config = dict(
    n_kv_head=1,
    positions='rope',
    rope_base=29500.0,
    tie_embeddings=True,
    parallel_block=False,
    init='uniform',
    lr=0.0104,
    beta1=0.9,
    warmup_steps=33,
    decay_shape='cos',
    seq_len=2048,
    steps=4241,
)
Each number is 500 + 40 x the weight over its row's rms, rounded and kept within 0 to 999. Layers, rows and columns count from 0. Numbers have three digits each. The size before them is the row's rms in percent of the matrix's.

# layer 4 MLP up, 512x128, rms 0.21, rows 424-478, columns 0-127
103:470533430528532465436523568482477486564579523521581578522474524585473465472524487488468514480482517547516506535473536468470509539512437545500506575452579480523450402429535504535531539478441524523571543512526529509506511486509532479420508440542501478455433465494476491487500527511439480556541515521511494507491506457484502426467498529446468400505527508442452491577467552479496475455447
097:442427481536464500476462552430528511467540426463497471559477507486506484479528579479566521476474466545467508497521514561530519483608438485525553531437518441541447479464478539544547501466487488541448475501535503429545484472524554479496500557540441504498544579533559510432512569538531507504508483569519463475548483549477476629459550477498453523502495561518532505484513494472500470493570
095:444553496481502369460579495594529546482530472503505435525544437491519507447497521553461517538508521523533490542494474538506472422522515498499515516493498367529517463509446433467482545429485517452464503530508520494518498529529464474434485489460518499492557539531436457413518517479531614485482523512487503435518443559487512494514526457432492441441529540549475481550503507508498481496457
098:503498539555520482550524474513553551453563555461471541551548488452472563580552502448369483533458429480433525486465546537516446526529480517522418413530555434464532457500486522464427437481535490485505505495539519460471523471462547486448487507438440501539488536488496551517510540482487485539505505523523471508455479472539482492484481476482445562490509431519503503476483541406534580525538
103:469496430522552442519501523497532498401508523464471472413431502488455554520479487512483544467524454452509534513533609450501504394460523535511456499546457536495537510516544504408521488460436464509533505479532572531542478495426498539438468495514531528497496548549425599507498530504477459518478542399504518528481507496501501510466536469477527485554468562545507579471486498513517499548564
097:518505498431481477503519370486525488533489515446503425494508537564510500524533508515494530538608529412456489536473495524485580571472525465531468491487481558528561505528460514451458490475445506524500531444461518493488520453525553555463508491510466521565493505477507354536499497531487381510503480497504566542525509471477448470555470497478539505554515523496529550495496545506543561425485
095:451536409538546482500463511497535556463550453499484452563469564452444499459433472535442552487458458533480481603458546492508615503522514499509495509470495483544493486451497502490543479432412539489461482445487525495491521490457476490527502486554539493498503403535496526472535467499510497437542494569497519471491489411499494435473479569523538558505597481456523487546502514495563515433543
093:477523570545532525521487518498503484524581514576530571474468531517539481522503523491485502458500481542523482462522441504540495380523547467512581462554493453551499559527500453493507490515425516541513518481491433456524487447559459483536448537427492517478546488551573468489527556503486462477476504606477505506506492555508504531491415489536467461542500587555516552493407449533558530524447
101:486460425433419445500544484475473460377468488546472503510559489534447511482522568484535512565485557535538518541542447496518486563459472510435588553466490464470510479494535504474497519517512478462431481408433501463463461530498522455493539575494549512541516566435502499490520475459521510491502527532480578513411500480520495528501522482512432506530475461544525444515469557457552501478425
098:524503577568549466473503538452551499494528466478511498512542555495501504529388531502471481451492523472558530528515514430485494483527472487545524524497518508469459495521526475459480496515562526517538525543597536626528484526524530468520495427520509551550454500540503487491496467569469523640420576520613502512481495448528492469498507525482511551536488419544464483528511558487507537511508
108:525569450464474512596501568489543549441489461489555494464496475510473494533480483450613435500532572481532548553446525501506509496480443488533530433533519554548534490502495516518503496536474441558507506453491494462471401551506549505490549479452508505598520494445527514525502511432496466538504442520504518502487503505525592524418470562502484551560561446461535501437489569461507526485469
106:500585525534533566581550433463551544443617454508485538534470490509478568483505529481458521531501497465504454496435486519551428489475588529505538468551495471508525475437492506553450503480536512477507481490499519434559482541530503478529491524544499523507474387483519499460487552395555465449491547480475496505492539440472539502459517451546474488496447568444522505448451490467504461489437
103:503490499483521514455504508537473499468476510500491500482506517481450561491437513487512444533468553534534582523536513575464506567501506517489486493493496561532590444501508460474456514548560485463441483472555414526458482453473513495473464463498440427383494443461482473645559554501481520515477483518485542490454470390440484510571481507446481532561525513472509506499464488496544570490517
097:503441533521480441498549440431469462523533494541534517452553474545467447451563516584526545465468483509444524508470463494511437446539478494529451531449537473510502557470499553541468514488496516592542489503450508536509473551435459522563525467439516491499529442509429525499413517471534471512548459498507625489530499472520458499495441455444463505560521511525498523493458566485484599551499
102:538535460539523435463531502469618460506577556502542499492444454484512464524508567461489523525524484538592446406434591559481507509522529454410553467535576504538493541489451483539499514498488481475564438526519501552475517554470501403479441437501491470493507481484470472488446502482463538475535523452503492515495508511497577485494452461488446468463494523495465548562508464476554520466539
094:493503571440537500468471493460541444487522570415475469544526507568496414480478497510580533436468471498489497546581482483512448539458560485513525471525497526504545559543442526527516502441503465480612589463471603490513471427470451534475452502487512517505414508488491517519481473476539591496579509491472500535526517506494519473510534477485486531473473525558514514531475497421524494446432
094:484446520526498544443595486464474457492529411529506475521509478490509507505541598525544507522497469426528549493504366451578499561458504435510523506508512469481465487508534559482484517534549526544465578487526503455441505520485544511519533534509530471422437483470483525465490551465537497503491533508446526464571487546545572508504503458486523431440520622539526489541523500474488514459458
091:415497414505511516454439462491530571508539514441460525561527624513512459515477556466540490505483449545476522549392454450525479495487504466516445543514483490497458490504510491518428520496490554542457398517529531447535466496536529544479502485426428495472441473504491540514536531495496454534520463527513558490486465409504485523542523514464527398495469486509486455540489458552576494494485
099:508541447564546533523513602460459539501474473539479500572469519474476492528539515570550504518489498461478470520523574516494493521420496500488551581550497575506566554485537558470428478460543499570461526483541518430434573499503510478487469567493460497543457502565521511459481485483464533431511487603514453547501550502591510508524555503541495459486515545517507561528541577510484500512485
103:485488527538466520495475539476554351498407512448475548547507578472517513495433548443502543438510535485514471502417520513475501496522460436492480523490430523438524524455454495618587543556456477528531449508542471495504483550533522479441460531459530508535470514492484500579462546482492557486534507471535472453454472508493514546503539461489423495509478532536471503513471475480557535544461
094:614531474470458492518501467485469503494516534463537503537552520492504417450498521545469552503528436481475546478595407463533433539484486503528504480540524471425479475469498448487472468498579529464582520452450482456480532514498528544518491499519494473619467494512484560453508486514500572511403479542528520497435438538531505537505514502540568517444518514473566495547491508491515433570534
098:549450494506554457465430553503508551541523547504509515492500453473511506535546525575563486513498534492535491448467547453471520542486486506469456474532533501473517492449501429470511518546541445617563474489444522472519486501511476420514475453503530490453572518533539504555543565544487516520480604457456491456541544456501486449465530585511502448537409531478549515461557463548550535435481
102:421548421446427478417536476474541538509516433461496493504474489561507475523521503517511546494522561440518535556472506471537566461445514530480586464519503509603480485474461509515448495500501483527444538517460571569550487500498480483558458487507565552563538484509497519520544479483522454510568539587401495512437470519482484507577473506524521452502524444533483510460477588512483493538480
095:508512509566426563465490497464536439476576494503550475509480511551475477525560533501507497428489540412430499551453483562481502527528533446477498555480574475567491473503496508447602498500460466500563469533541541571440462441527527473480577494546499502485496545538505475485509510547575517554474489498551513515516556468559528484531485545507618535453441461499497478494480460456497508477427
096:519576522550484444500498498542473485524507512470435540445541546526501478541485540476476434480456487490569530530475582460538527542474520444499535549569489467554563556454451577492559497486483523554444485470508510553504529417472479500549530488499533510477459489521543515519487447478522551568448453542509478547475458512531588481570464494484621495460515463519448494473538493548505481405454
109:523552524440507504448439497539517440530553484511479525566423471484447409472475527516444511481466577524484520509542440504528476510509490516508488467508519494510478519459463611526426534488534444545476531512449476492456506520475431475498528528511482498521491538460428486559458543452559563493477515429512412567486454491469477528475517532505486498529444422413472497565476503527599550538502
100:476499554505520482539517564471564459480506447548465517524538530435473507558514524422508547542455495530517488465494564617471465486476518507473538564489584528420497531506522499526588441499523491537507460559520543501512548460510525467425498500531479506534476437577575501550589515443473601530431509441493498465511497539493415520485490528497499534448519488473506517539515519498568509517466
101:482465513584551488510518502491451521532548549467494503487556554461526405476500515513454461460484449554554529519509479511560504455558609498489610551533557495496503540498502488505542526489518497540514478454583547480563473506473433495471455453543482477476486507519616492482514573566442469479504485535529480443485524536513400538537539510513561541534494499516471436526496524562524507526540
098:548524434524573475471570511500498510480514513491474582476474424508514555505544492544518481525506464525506499536489471563575505506520571504492478504555503547497563527448468591519471466430496456447511522536465517564494485512546482486512501496463523425434456440513491489517465458449373510560545474540394467497529468519490526504535476503522501527464499451594518430543510517479502556452436
101:485486568563471526512554499574542558494491512486498507522493495485513515555555526485505564524553570455466446531557500512552526464484451444509512516540483466562484447468492477492521539527579446551535492507442552566441516493491423540549563583494470545564513575480394471494467542397538503474497462520453484515471493483508490483531459483468508499512495426475527483533431580509508465440479
105:462535556533443456474485467493523520446511519465523478564541519527483495487593535484541579513534499479493490521524500439527521479515590533474402536502564499515499474529446440486572496498478510515486470485573559522523487492468548466478528488495551514535593482465519531526563528462452536417524438434601534538486512461516491501525537521441522535533557487538568488440438559540477466515433
096:497478459530531464477520589517519489445502501486567531515514455570534446511541498487516504575466493453486496487515500503488524467531516527512491524633514491543531504479523521515544504550581546447584546517482512466525528559528523500436642538536478503448465506527455546470497554440457538493522481414501525464575464454524465504503530579524470555444528487493503492455478461471580473535523
100:452513579610521497465566479501476490488458565480499445471493494555437439492494549560486543469478491535528494496493563478517573458435494499514499507500462483486414500534522593534521523455490496539451504431467488547493450451459654527505513521485451494463541516505439561511530501426413461569498456522516471526434473473527455560464503475525527473538499496481493495474509500446527505496494
103:465508533491547494499471472460435547414483551523488476540568482421466447480411497566520507534440531545462516484461486550452502478480540548571530506477520526441535513479467504469482600497444474510492549571527510467536586419466478574517545454446496528410517451523499554488490540516501490524482507554550439413471504497513522542480507510566510475495529545529536457521545496481502428495528
103:566562542509518430447495534470484478468489407514440516521514535480527502490490440473511523522505601494543481498506510409514524508610523530468557526550469559508523515453489475507461436433472463550522590496517452458473468547472467538431440463523506503452483466454551512468542480444557525531448436506506540599495451522504537489498441434483471522540496505481483500522485429491516478564500
098:509532453589438510433459490481503481504516473507545421457555478495458374506475548587495517527500519482482510460537510416536523475495530440464513496549549455492523509449518457519494558494481552513456533519472466468512519509476541520491475486518562602485490440514415560512518452439431521509555497529504474507516487474420472467442529487488558423498499466550487436470476561531482521448450
098:462460546532493408447464499501447472474457566524508489434437512554511446506461499524533490479437447434499587487539415521565435553476520532515429577517498532487556483448544502504487502571472511504438491503586523555457500448498587488516520480495442532518422487527498476505422536505444515527560522442529491498487516454506518550460533473542528489548477491530507497491523510482509535597527
109:511536538454450511520442522428514421468490531520558413609544492494522487496499549555488534531501408485456488545474510442511492464495485467445470528552515522465500518531506467507515471485508465538554464494546526463526483535414561505532516533466559497529492515456509502535470539451507413518486600501487505414420600501466476522433512433533414513511500518515548521549523523467517523535504
097:467505490506493488540563533443521466463426467494510412518449515562418559497475484511429502561509494577545563445441473586474460484510510506542496507517453507470552537533530529465477480488443521565514564502485510430521569493539549479539532519467498489482506456443511541508480449485491480444541450513512470500394508449557486472523559469490418477504478486545433537465431579511481466519466
094:479542527474446468558564485484435505492597484445495511438502450512478526547487506532455555475457493436485473465507517566542503436473519441589558558493483499498484587502579461448462473500502485600545445567509472445477524514473481481565483475470461504484518473489541479457493546480527568490529568495473502576479453492470462565536517556519518527466524517506489431428454445532498529550519
103:588516465479482488473473477484508431473455501456540473500470580463518529461467498525457487460450480512419507458449476524532541509560538499562402516534511521451481488480523487520475496489507481445490556561486483503546528466491508504487542538501559548484477529431504579507625510526520449548465601484460453516471536484505471544443457598572519483518449421561506467515521538534492540509468
105:487504555502490546443502447470458474481495481494476500546447481513483517562524567532511458494438498470453488463508511525491455569491537493506526511593538442526459519460470573550491478534575524533488541475497530436433456619577473486507512445469563508502498551404520513487550518495551476519506564550525439527500520588497560581504476521545467507536494504431521499556542487471574503446496
095:461531443600543546476552591488468476521502425490461488511453510561514488494486516460459524441542481519555440520445522511593508451462502543507535466536507470494484487492548467475497547404533473538515470469500524613449482478534562450526539516497552522483479484601444503515445550474530497460483505532483550567485489541507561526529445571497535489483474558453572496534512469472526518480464
100:533512482478507479514511466478430462508503556471434488514512584578519420524457533430516488532509479503537500503485484467527517529544548473494501523522505490531460469565422499547525533497495467517522471446539564592518590506455477528464502411498528569536542576544569539500568466578523466555534534464541534462434490520477543550505536515551555572535510509558526512514403522517510512511512
110:479501416476588545535532445519471415496538497453591540478505486530452526510528479545481461448516412502507536547466438511546463470482540495415545531518563496556515586456485441470518379504527470464441491530504512456519480463471479508448522547438524486491524472467494489503464470465478467470540462517478486479444522506513450522493462502508524532547565510546580456456498488432429482466530
101:484489497483576528416549497510490476486611559476554484539546574432531518592476447543547539494439471473481501500511482523470466510464532470450472548430538434517499509458521511468523469500530478466450476514532423495571483457505552448531490541528475511474532516498527521450535494462598422556454513491406510436478511531522475551549507542535567519499500563487527489470475456518500490550445
103:478500507511454525487500557517539519519542506532473516542499481544458526473512559462517561465425519459556430504538388479438450504478483581510507488517499460501576514511457496497519519439518449511498497490518486488459504557496515532524537564443471553462518533446613483497502487555473558496525558449518437582454501468559399529473558501495432568498500495566470420494510465538481461477473
104:553517499544485450406545521508524515491567540567463540502489546452478430570545476503503431504537531518437451508431524498517573509525516539483513506536464437479518573505541490439503546453564565467537470419503524482519515495549530483482534533528473407497554503522515578479467513481544434500496442486515500554566417472523460467463546509476448524487543450468477489506554450534457569527493
098:515588505517516469549552454402492585505501519481468505470476453560541486551476464515460468495502484490469491534444530525537563535547480448514459516535470491434540492499509571514536549519506453549506487471454415565507422383539455511491562494478500515564456532504478524504523599565467542561478537496514540492451502435548544472528458494521508499563526448471523460451477525484549472462485
098:464484449446512502479547530514441538538457533455579474413526460511435526466470511548498560503460594532525498533508545513464512391501459476502521499513437536507560464512458463461506575525458539496519453508483521496467505517509434476505612492421499614476495478499530515544456535534498491522438526472529517519475535509452462550475542486406552436530510508524418469491511494489549522514491
090:543487496513426418586461558439437407469532447472497453542469503578493498504518465435505520453533502544496466483453503510481450527514510551562505498528440519498473589450509429419497527498483508469532477495497490509543519555517493511516543439467457469428500457481497479491528511450465536521533498546463486474473446403506480402536476531478480477517485441483555530512527456455503574523581
103:501400487420509523481542496495481475514547485533440504533495482548560539583517462480474486477488524481509532544576541512484517511482504448475463461580459537535529501484454466451504481410497488445542525458499578501521488469475497548503557426473493548484535444484438513528406415450467515502498499421552534538498453464499428487547465489546518434595522559501483465480548529554490517464522
097:506483454471533435429472555453504481512515486493477545550465477446495537542456530538519550475508412411543489516504450541508493508475426466477526482535515524480468474540487501536509529540501529457480434481528461407547461534466544495468530466505513445562450429512398501428566496454523503485538459394529431449531497503548471585462498435464527483489460513500483451534475503472538521564520
089:457512539501535492490503525592479505548534459489466452526525525475442493485526480406584460480466466565574518446490465482539550462493556437488507528486503477529495499455509523503536515509495528533428519457472541499510504635577500519488543528549549487514517420489492495502441467442581422489442530538409481568558472560508550520488450484454483491483478478512462481445547520503482527446532
097:545490538442556460531522530445478571475502500442558516443480547493442480551473489519594438486418530545495448478503453494506521446560477542513451544466482463486500540534483542480471498497469500474496490561524518574509525506513571492468526481413530526506437567440569533423530455483514521524409479540420435507458513555524507515442446539465513513552544518535519515478460553460523493469455
# layer 4 MLP down (transposed), 512x128, rms 0.229, rows 424-477, columns 0-127
094:522493542455551495522501477481468506527419576520501493564483538542523514493515515491499527503495530445496526466453491495506541454505502440455513512567450497562490517512473533497472526441461493554566508525487496449437482517507449511482457502455437510510422533513564468466522415532591479431476607506481502571500587523431494576530529435537487447511517507482532564524457540457483468464608
099:549540503462475524470491580565549422460480526519551500472559475550559514473490539518542435515547524446561521503481525522557564506576448473473500526510484524506539482520469608452491497601515451485525449461487491525525531467515518475511558534453484471448517463440413469469461481539460555489481478492504552486534532450505504514563486491432484543485478509492536524469493404544415450490569
108:521481518496452550459444501724505534488522494502553441450614544477557527465504488480571516520543573446503526503503463461480469516542477519452477550470529487491474485519454501484576469479464464532489545552466475515504486488523478532524493490476541493448444428472512493515464552464508513480499515468482503505500581519533511470449449490499431492519507503506512500451514510534434456483564
099:522568503500561544490510543495451521475505528429452488504513542532471458387474469505516491513517501540495522437504561477424550531447534496519454548488509488459431494484436522497453464499479520442469546572512532518528494460498468492512430436415506487477467535574467517544501546537445446525467549507539502521435488449541527497586493414451494477589463521524476486540500490479519442478401
097:498498550503424528451499556504494454516457458461469474548506568493430493496576450590528479459444494502463533506580490448526455458467527528511553505462532493514491474436484464568492541565583524467473423481561509485460533518480565449454509525468494406565512442553541497510509503468519585523485504503503530421506532535493513469539471591486506550454529486514474521497527544512428494492432
099:526534526425462613413492468511494468624498511569405462562491503491478499459496587526527503554472507473504553482504499457490442532512485516527451436495524559538556498516531494505482544445514482374486519520474600493429523558484494494501509451477475469498591483493521509479494537519485407541501523534530474476437490479453459508485496513530485483525509491581506485519504509517460477525490
097:474609463436491515537546614498503479457555509531506549426498543465513494499416535508552429454472501485503550525511512511488479487488492497521511468430525446541526474520498458515486494576489468538568509526534512539503476481549426432570478515490610439536505468593493577559520510483478522524560575517479510473467469468526520455490483509499502524499425478529524431530552502558486518469481
091:514479497480438560603407552510462524536531497514464556464501544567499473486514473535439482459556520472514502497547543462458506496527471511494522453494509503511522519473495558550457460489435498519473537497494480487443503493514568513518495486468513522542488446548557486523491505498473532577520473508489439451489437432527525484484579500539521531663469489459585508482538582579535482508433
101:545473488485494451506458484530497479471484506535479474461466470533541465556460487458461453519483518509483515493516560418573545481509516513477471521493440444501519431548482506546432449485514447506492521539395542511480463488534485551489476452526474513544477409517475499582457535555523535529552522517570586522474574502435488518462511525479651509559510432497550485485512507499559479447457
098:503550568423493534459528480466395444567470479524492479491479432549495553506532436524532561505536529472435457501476518434468508537500529441529498539531475493498509483504500557490518488481516421502539495496475463436498435493509547592425492484460510541456474560477531481480430526518520516523456472473548535497530487508439495466480503409507510496557553481523430593478532443568404487506512
099:519498511537549525479468501466370594517466486481504570506553530538536504549507497556470416478455474449478469496506489467483562523517530430420487497491516431452547569483477528469517532523466483515507493521499484519501451507459529547446515498397464506423551450547503472511463473525526492513532435492528567428454445489439520495515523503556539432506526477502484502557438478450503427557544
103:511490508524567511470486516531486466467503524487508474509584561524449475436513476556537429521426488583494507533484520557462465533485497535529548525456496447428523445424440549490484530449409564569483532554533488500495491428474495509491578482509456539439557533563483500489474502529504477538462492484472475466446465542563521450524559437490530555488562435525428506459505501568466512496550
100:502501559560489491467471489520526492576536480537457410555443408525482521505516517464567505501444531478463539542510457451506506552513548536470552526542494519512524415517491512393518444478445510450463430529452476447471465531531529441524474507542447444476522532516442424526470538484452430530505544485490488567497528494498490534516524428454545540528488579503476520459490521554475478447422
097:520473449415537474513454513485485551452468492572491510490572574433461427509428436456511415504511466532513500502461490462465500472534455480563472539479490528433501493427602505492498504566490518486496504495538433495498600532566480466586502525466479486460477552502483413450547492458465527481499453498406523497469488526477500541529499529563482558554502514509468560513513535455506542492488
101:511473475479486560443520481568458539528503514491512438572458528525453462509469466509464480510425545554470570500467461554537454548492450511469530507400508521480463435520520587535476487527542492520490552493435479474510550459465521573441556531502571488538438510555519589522443465471504531526420484559541504502452401556509504480502510527523503520430508530490520511475485512542448512574470
093:548476491472482459437427489510512468469513518551483536425482466506476506454487458527458489484525483510450512481485481470543480521512463482460471520459539547453528442459566455513463482597462629446462518524543467496498526530510527504520475407518465536522479506475438505561500515630546471477430479448464486521439536524513523533452492493519600503502551481485555558482513543568483440543474
094:527456510431460496510509477557545403547497522466496480430481482466535472516479457531488494501477458403492454520511507501555532562539485489499498513460474575523551498490454413475534492478532485558539535485508515454492456523473516421568509491488470549512449481502427539515438528429500542454516523578462526492522609595436510477477445457518459454420506531508427514542492544510471471508530
097:442534428466515451475497488475520499457565522521548500517488486520477453497504477461480491464446529526519482493492540424510470493642537578475474431478424492422489570500522497480496514551450478474420524539436475490478553472460465543507507465553480520522483484510462565493513460555534457441444482499569497464513518520446436500488487501583479548460556507522502509379528485508440535505547
098:507483536613502497559480476501490497436507570493525562511570494549493531508491482433491446526553491518525477520453543498571505541484484601600555523450459490565547402494411494497471457491468531513494472509511537483499503437493474494502536511493497485531508530519470538490526473585551552468484517475516517527502518511412448504473489586520533563550530474481544519461503561446548538487585
101:480477510552535502567517430547418527493492469541548539463513584431529526526490554411499492456507480479533451515536456469498475466561502542495444489567518553528510492496468487527524466424479483549513510536479445519540476550459495416589523515546490571545507423428540447513483469474533492482490515474434477462451555495547451426501511590502415487468521434510515505538515534519527499522501
096:519534510516476457583534439596466519453552495554515455456497469489549524516447530486536565443492534556526513586460459458513526481514511481437567527518475561463490462511504462420430544498535475491512503567485532484499540581543507489445544456522553449492417492533513470509514505478516578485474452466507499491504502515516513510404481545554518573486514448450488589498584529524515454480514
086:469471473458488438496523494471525497520438594434517479476522540530449458549528548553539501440472542519498517544489472520490484559387437473465411543504497492507449521521560582473504534487537490432531525500493512439462462467491478456513462415502532478475580531494505527504488470431479434486458541485460479456510521586564444462441495510514553529465487453443536519450537483515477503576463
097:450491532446567562521563440416458540426508504540497446516517536409538499511556475441503577498484478560584425523471481512487498436493412527497509509443548542515480550566530580471482483512541507496478468499502484528487499563463458503474496505564512526472537451472524450519535508536522473495487495527458597508520493466507467538455524454452443529528540569513551531517423437479502524492455
094:489518510500546509528480564551506529521550464552504455449505494466540560483513466532521463482420487505525489476542536577564443492581424516528517545496586493423539471494572503533521462460504515542475450459501513538512559417526517488478476577567432525522507497470571522466439556420432536542490466504516484516471446528551529536519458540448495542528459538479434468508544491489452525450551
105:454529443505551512575554521413599480595384505456527547493473472462498509560499541491564517466485498495485525509462488493525440466513430520559497508469542484509513545532514541515480453478512544472514459484542526516507520526477484491465603477455434523448477547517543456490470481489509529500450473500535503566621509513498496540554552493441571488553473477479450528475421478509531507466534
101:409589487529553432499453445556489505497485559523527502561521502527477457533432487571463522525539453500512448404491547511493512491478514469506468479515530473458434475543485644477480543464559455489522534509476524522432491501518476501551504528557465476526532512442487525441516501504464428531479526507482420573435531492448454494489513494559522499557456556533500495458487442505533446483543
102:485513516446540485465499475492472478449477528523582469550485511520501480515458497513472501526497483551495521492482561534442519508586463521480495552530509521465513515521591603471519448463471424507531547470512550448443441533485439554504427606538450481461421507522488471528405496526552474454520526450522475545566515509402550462490483559480490501481520527448526487576514530516470538493560
103:460556487478474505526545520525440502507538438492515433525511555560509509577513504528496448527524483483491470518475528492500531516463484424437483567604552539462513468501487472561530485482384500475526548414486447534487436468545527492499432502549573610558516559499510550502518462523461451484551519533506461469497470478422505458430511544515524524518428480480462464529520552509538542487491
100:442448478469499541508441521433486471468528441540477437491580513519484494516484479501484551457453461534492485511501518546491510419484573542535511522534453520456466498439550323534549562452481514472473448500525474433566586511557461473463517474510510507499515477484523451514551465507543532547428542504479524481536451461486476467493488583500561529454503535518554527519489519482502505437530
097:495493470457468445505457562544499513497531426473501482507513485464485520437514486439542464521448483538445491465500459514464519515461516549480503467557559549538492491461462690566490516509494489527451470408518494470448495488498503467504529511457521528522524536527531577558554459551532486500477458456543512456535449495465414482488490577571487588489501513511549480496452501474506558530539
099:479455568453598474494445439514466499475549524533524546482512555539507474537560466502496533584452508479516518539522511574409496452503505531535468465588496472526552532458548563516487476484463447511527501488525443475471507496490450462533556492451504525494451541545458532577469536439487483512481515559469510501544590404533508527494458559451469547526477539452444451545504464562533463516470
092:504529520449475512433537466603559515531470470531574456465511528463428516508462447485491539503435504523506546497548435470535517452469492523545470546538536485485478519555509570514554416517456452402492509476542498501503448538546570523482518458516533459499477555457486542469560443467475579422521443518471466559525499542496532476529479474569441491557498497463519499434501545470538513545447
094:486476469461492505510455461499570498584491469495520484458520517526515518484506488564484430553514509425460525512597498564465535481538519546468508480561497492501538504486507549478502516476488557477565476498516465542538488426536532557504536539439478471520525549528530482479425515494446528531581536498517467503534525547489544412471509494518520465491596615547520443512525522526360505565499
097:532498492528460461461499511541535495494514516435527482467472485453468532524406473531512508475503495483634539487485519467526536458484517478512474445540545496519518467549423588556572546461451499502509525553514394560507473477455489438510558526500481534527529491533515427462535517513424568480485601523527528578456560529524531496526463558495528452512472491446540490503507427496564525496486
116:522541483447509505508504524494465477494521499412493463516497548491527478542519552555550518482497494508543494486537536526446507571484515526485471433476484486449494452498471514542534504511482459459501644542450428497412434550509610492579522492482564569506479443504525496492477494491538418500577484505492580494542508439548471461539464515461507504527529577548486512431498452436523480541487
100:566497492484512464475475554552565552540494499496544487488459428525529563485504509558639553530514443483498469497505445538515539499532539465502515563480529464527488451522470532437568499522445519479494515504527511629493515531474447483460605521449516478593523486441513517479460504531435498566497477481509467466508510488448508532542568551443493503480466501526534537500543430512459497555459
108:517475498524449489493452461550499513519473476508476526475512506472476487415428500488574513470499485488500453481507552520560500517503488525466454476547527474553424475508504531545443538501535469448548530512559535580512470451466506517468502415467546483459450424461584459440580497503578461499561523442511534464528459463500499443465407489513590526579555548504509492532560464474433510533525
111:531564467472505611444487538527495489490501472478536488516465490500564541515500560529546580485542505475474498498566533490492441545524517478548492522517522528504432494501519470425554512521469527496540502481587464480536541526482533500474486563439474401577509494532456474526535490500517441473476509548442474430486468470500508643502534446477566416503498516590536485503483460538444505536501
099:529424507478498496481577527524520570517439526514455512509556466479425535509489566496571525492494544469499481526513577483446465401479494500461562424414485545521514563492397462552484506529501495516536477469521516506521477534457440476491459429542544530534514422439536511473519474458488479438481483479608497539495511510463436465487533503548492498557516534551460499482571446496513490548469
106:496536466406466501505499480532482504567548549510486487461567469472474465585505463470499518473511496482516476471470505504468515471468504498570596488508493495530511571499589554475469469503559562526619436539488516477497494515490499446599399471521474507532486474546544484477506505560457559484503603508502523567474478522510496549479539591462509542504555488474538450468504511461422525496492
099:514497486494528538490495521473485589552488481424587473437510490482518471535507492519548546468467477495528431528519435505510508516536489526494559446509508526602550519522440441539468478434532504469578544448494561500459521453517493602508415481485548484526539497482554604555491468505467494575435492476537507493548450468533491437554518531543487558492434564484465480477488481476485555495527
085:502515488520540516485478547509514507536498498495494490487493542519565547460423456425473546469512522554501517531450513546566525436464526506497543504484546496497538494479473600449523442471516546487479515584604480537592459409454521497505498544539504507473534477545433432426488441535511425531442543521425528454530465523533413512510495460476490515521483535462472500437444466496482492555549
103:510496490507477463481472483488512537519511579510469552447468481529573571444504442440461434511446515490481494399562548495522499469540446608492440472471453501537499485494553523471482465518497544496524416501520521547529437460450482528509575510537486431470508475510510447498452416532477512529491451517446466519444459524544554493606484469512489500549496476442536542459506460511464579458534
109:470501497492509551481487446491534509570509494433435466492560456450589517525529463499461455576458476559524544466498557553532563527485476424495503562512465529465499515520475482516449475520428512494519498477429554521451456557494556562469502473527428504518420568483526489501545493570584494474470538537507534501472500530522512521529461507475560561533482461444523606551448462506439543504494
097:484512474542525507445453483476472471514489458423502502578551506579516446513505507498457513549470477462470392512508446522585521460517555462410519511529460508502453485483561406559518453426494469551546504464422500461485446450473463535474450528493526498455511501498503478557447492454555541505502558470549532476456503482556487537587536514516546438430460458485525544526507474481493563505480
096:588469470477506494484508446471489487514474502502453492477491488521467487451489505431446456550494546506570571514460487519455484527490461565457499520494488536411507508484493480536379409466525513512469524387425508488484469447559499493509512466473526582498478483531494566492494498529463437501538401444523517476509523458528426534462547519500512471545527487442508500478556519528574568488424
102:463522520495468545509487523552505474548538443466529515602513457490485490477479496545490478511436524579445502458521553487471460521491485498513455525450548482426416461534431549514543463428526485536428462529548477538551479487533508457514524503421500474560463506502579501528515531515487564538506506531531443438402505531435453537455498479556436535473547542515490464550519462519413482467446
099:458477512496512572562479604447580451546470526455478503447474582458528498492453480516549538505471539531448476434489529505518505471509508451538488517412531496499527519514408611498533501509472501486490498447484476534467565525473533553551567486494520561463468493505512465450559544464499473506439530504521464489500597533453545477479451467492571466531419507481523544564510537530444496537503
094:537506523527479472493508475559477515480503509503559460483522548435416515513579456425512439466495461470500500496487448447508521498530497613445543504490439518526524520471491600483559507530484484521512537501508601436475454506481500510472520580453512484490559507540467494488546474466452532476476408503591449533513490548562453400487558447525503456523459474527531585538504524520488492510509
103:501526538452539469467545530449551488538479553488464494450508471508452470482501473495505422587426517515487525526582560469580503536591533511538547551433563444462518497519526465513537484445584484482525471458508499499491553475465467516426524523562524435424549434497525466515485477470487477551532494555562448495486577556522506482527514515558577543487543512502477503542471528476447483440514
094:451477495525478542529457517493512508580505551536537548462459386542558466531462536543530592472542476453539460480522453439479497505485464521560460435421492543503514555567500457505469474529532514480428581553524510482579510508455540470509529533537496492437468486553490539451493534570496530479560556564468535513536550497461518490492521510495525459491516528475465534402481516497572493452548
102:480519571447459495498522516512565430436553532515426427485476371476515466498478506477493558468538485537566509523520476536571507516594476479419449540551487507480558428560459456468496540559466495492578503492522488587518500468482466433498508432474541525505557463509537481497509493502513530493498443508427492492536504521458482536474466504519470553485537501607492485562536461486494506474498
100:521398530464584521510479489482550502526529423453530502537474481512433505484513487497480526497543468493415501467494483499481471512569511478451530496476550556474477451532552548508535529444502522495518463491528461488492566514512560518503487473497435486497604494483491505453377534458404477455499534578468503529496545466516487480518451535523594491488505486379509545515544529564437500470540
091:481513523555415542539525454561538543481492583508477551545440510439482478516488525505533560539496570443514526537454458435577457586509364487466535519451476458520467472442464485508492507493502490510523509484504448529491553506515491498541493573458439486495463473528520470489552477500483532557446511540494527484441573561497446508470537491484459486455571520492563521567499547522551542498555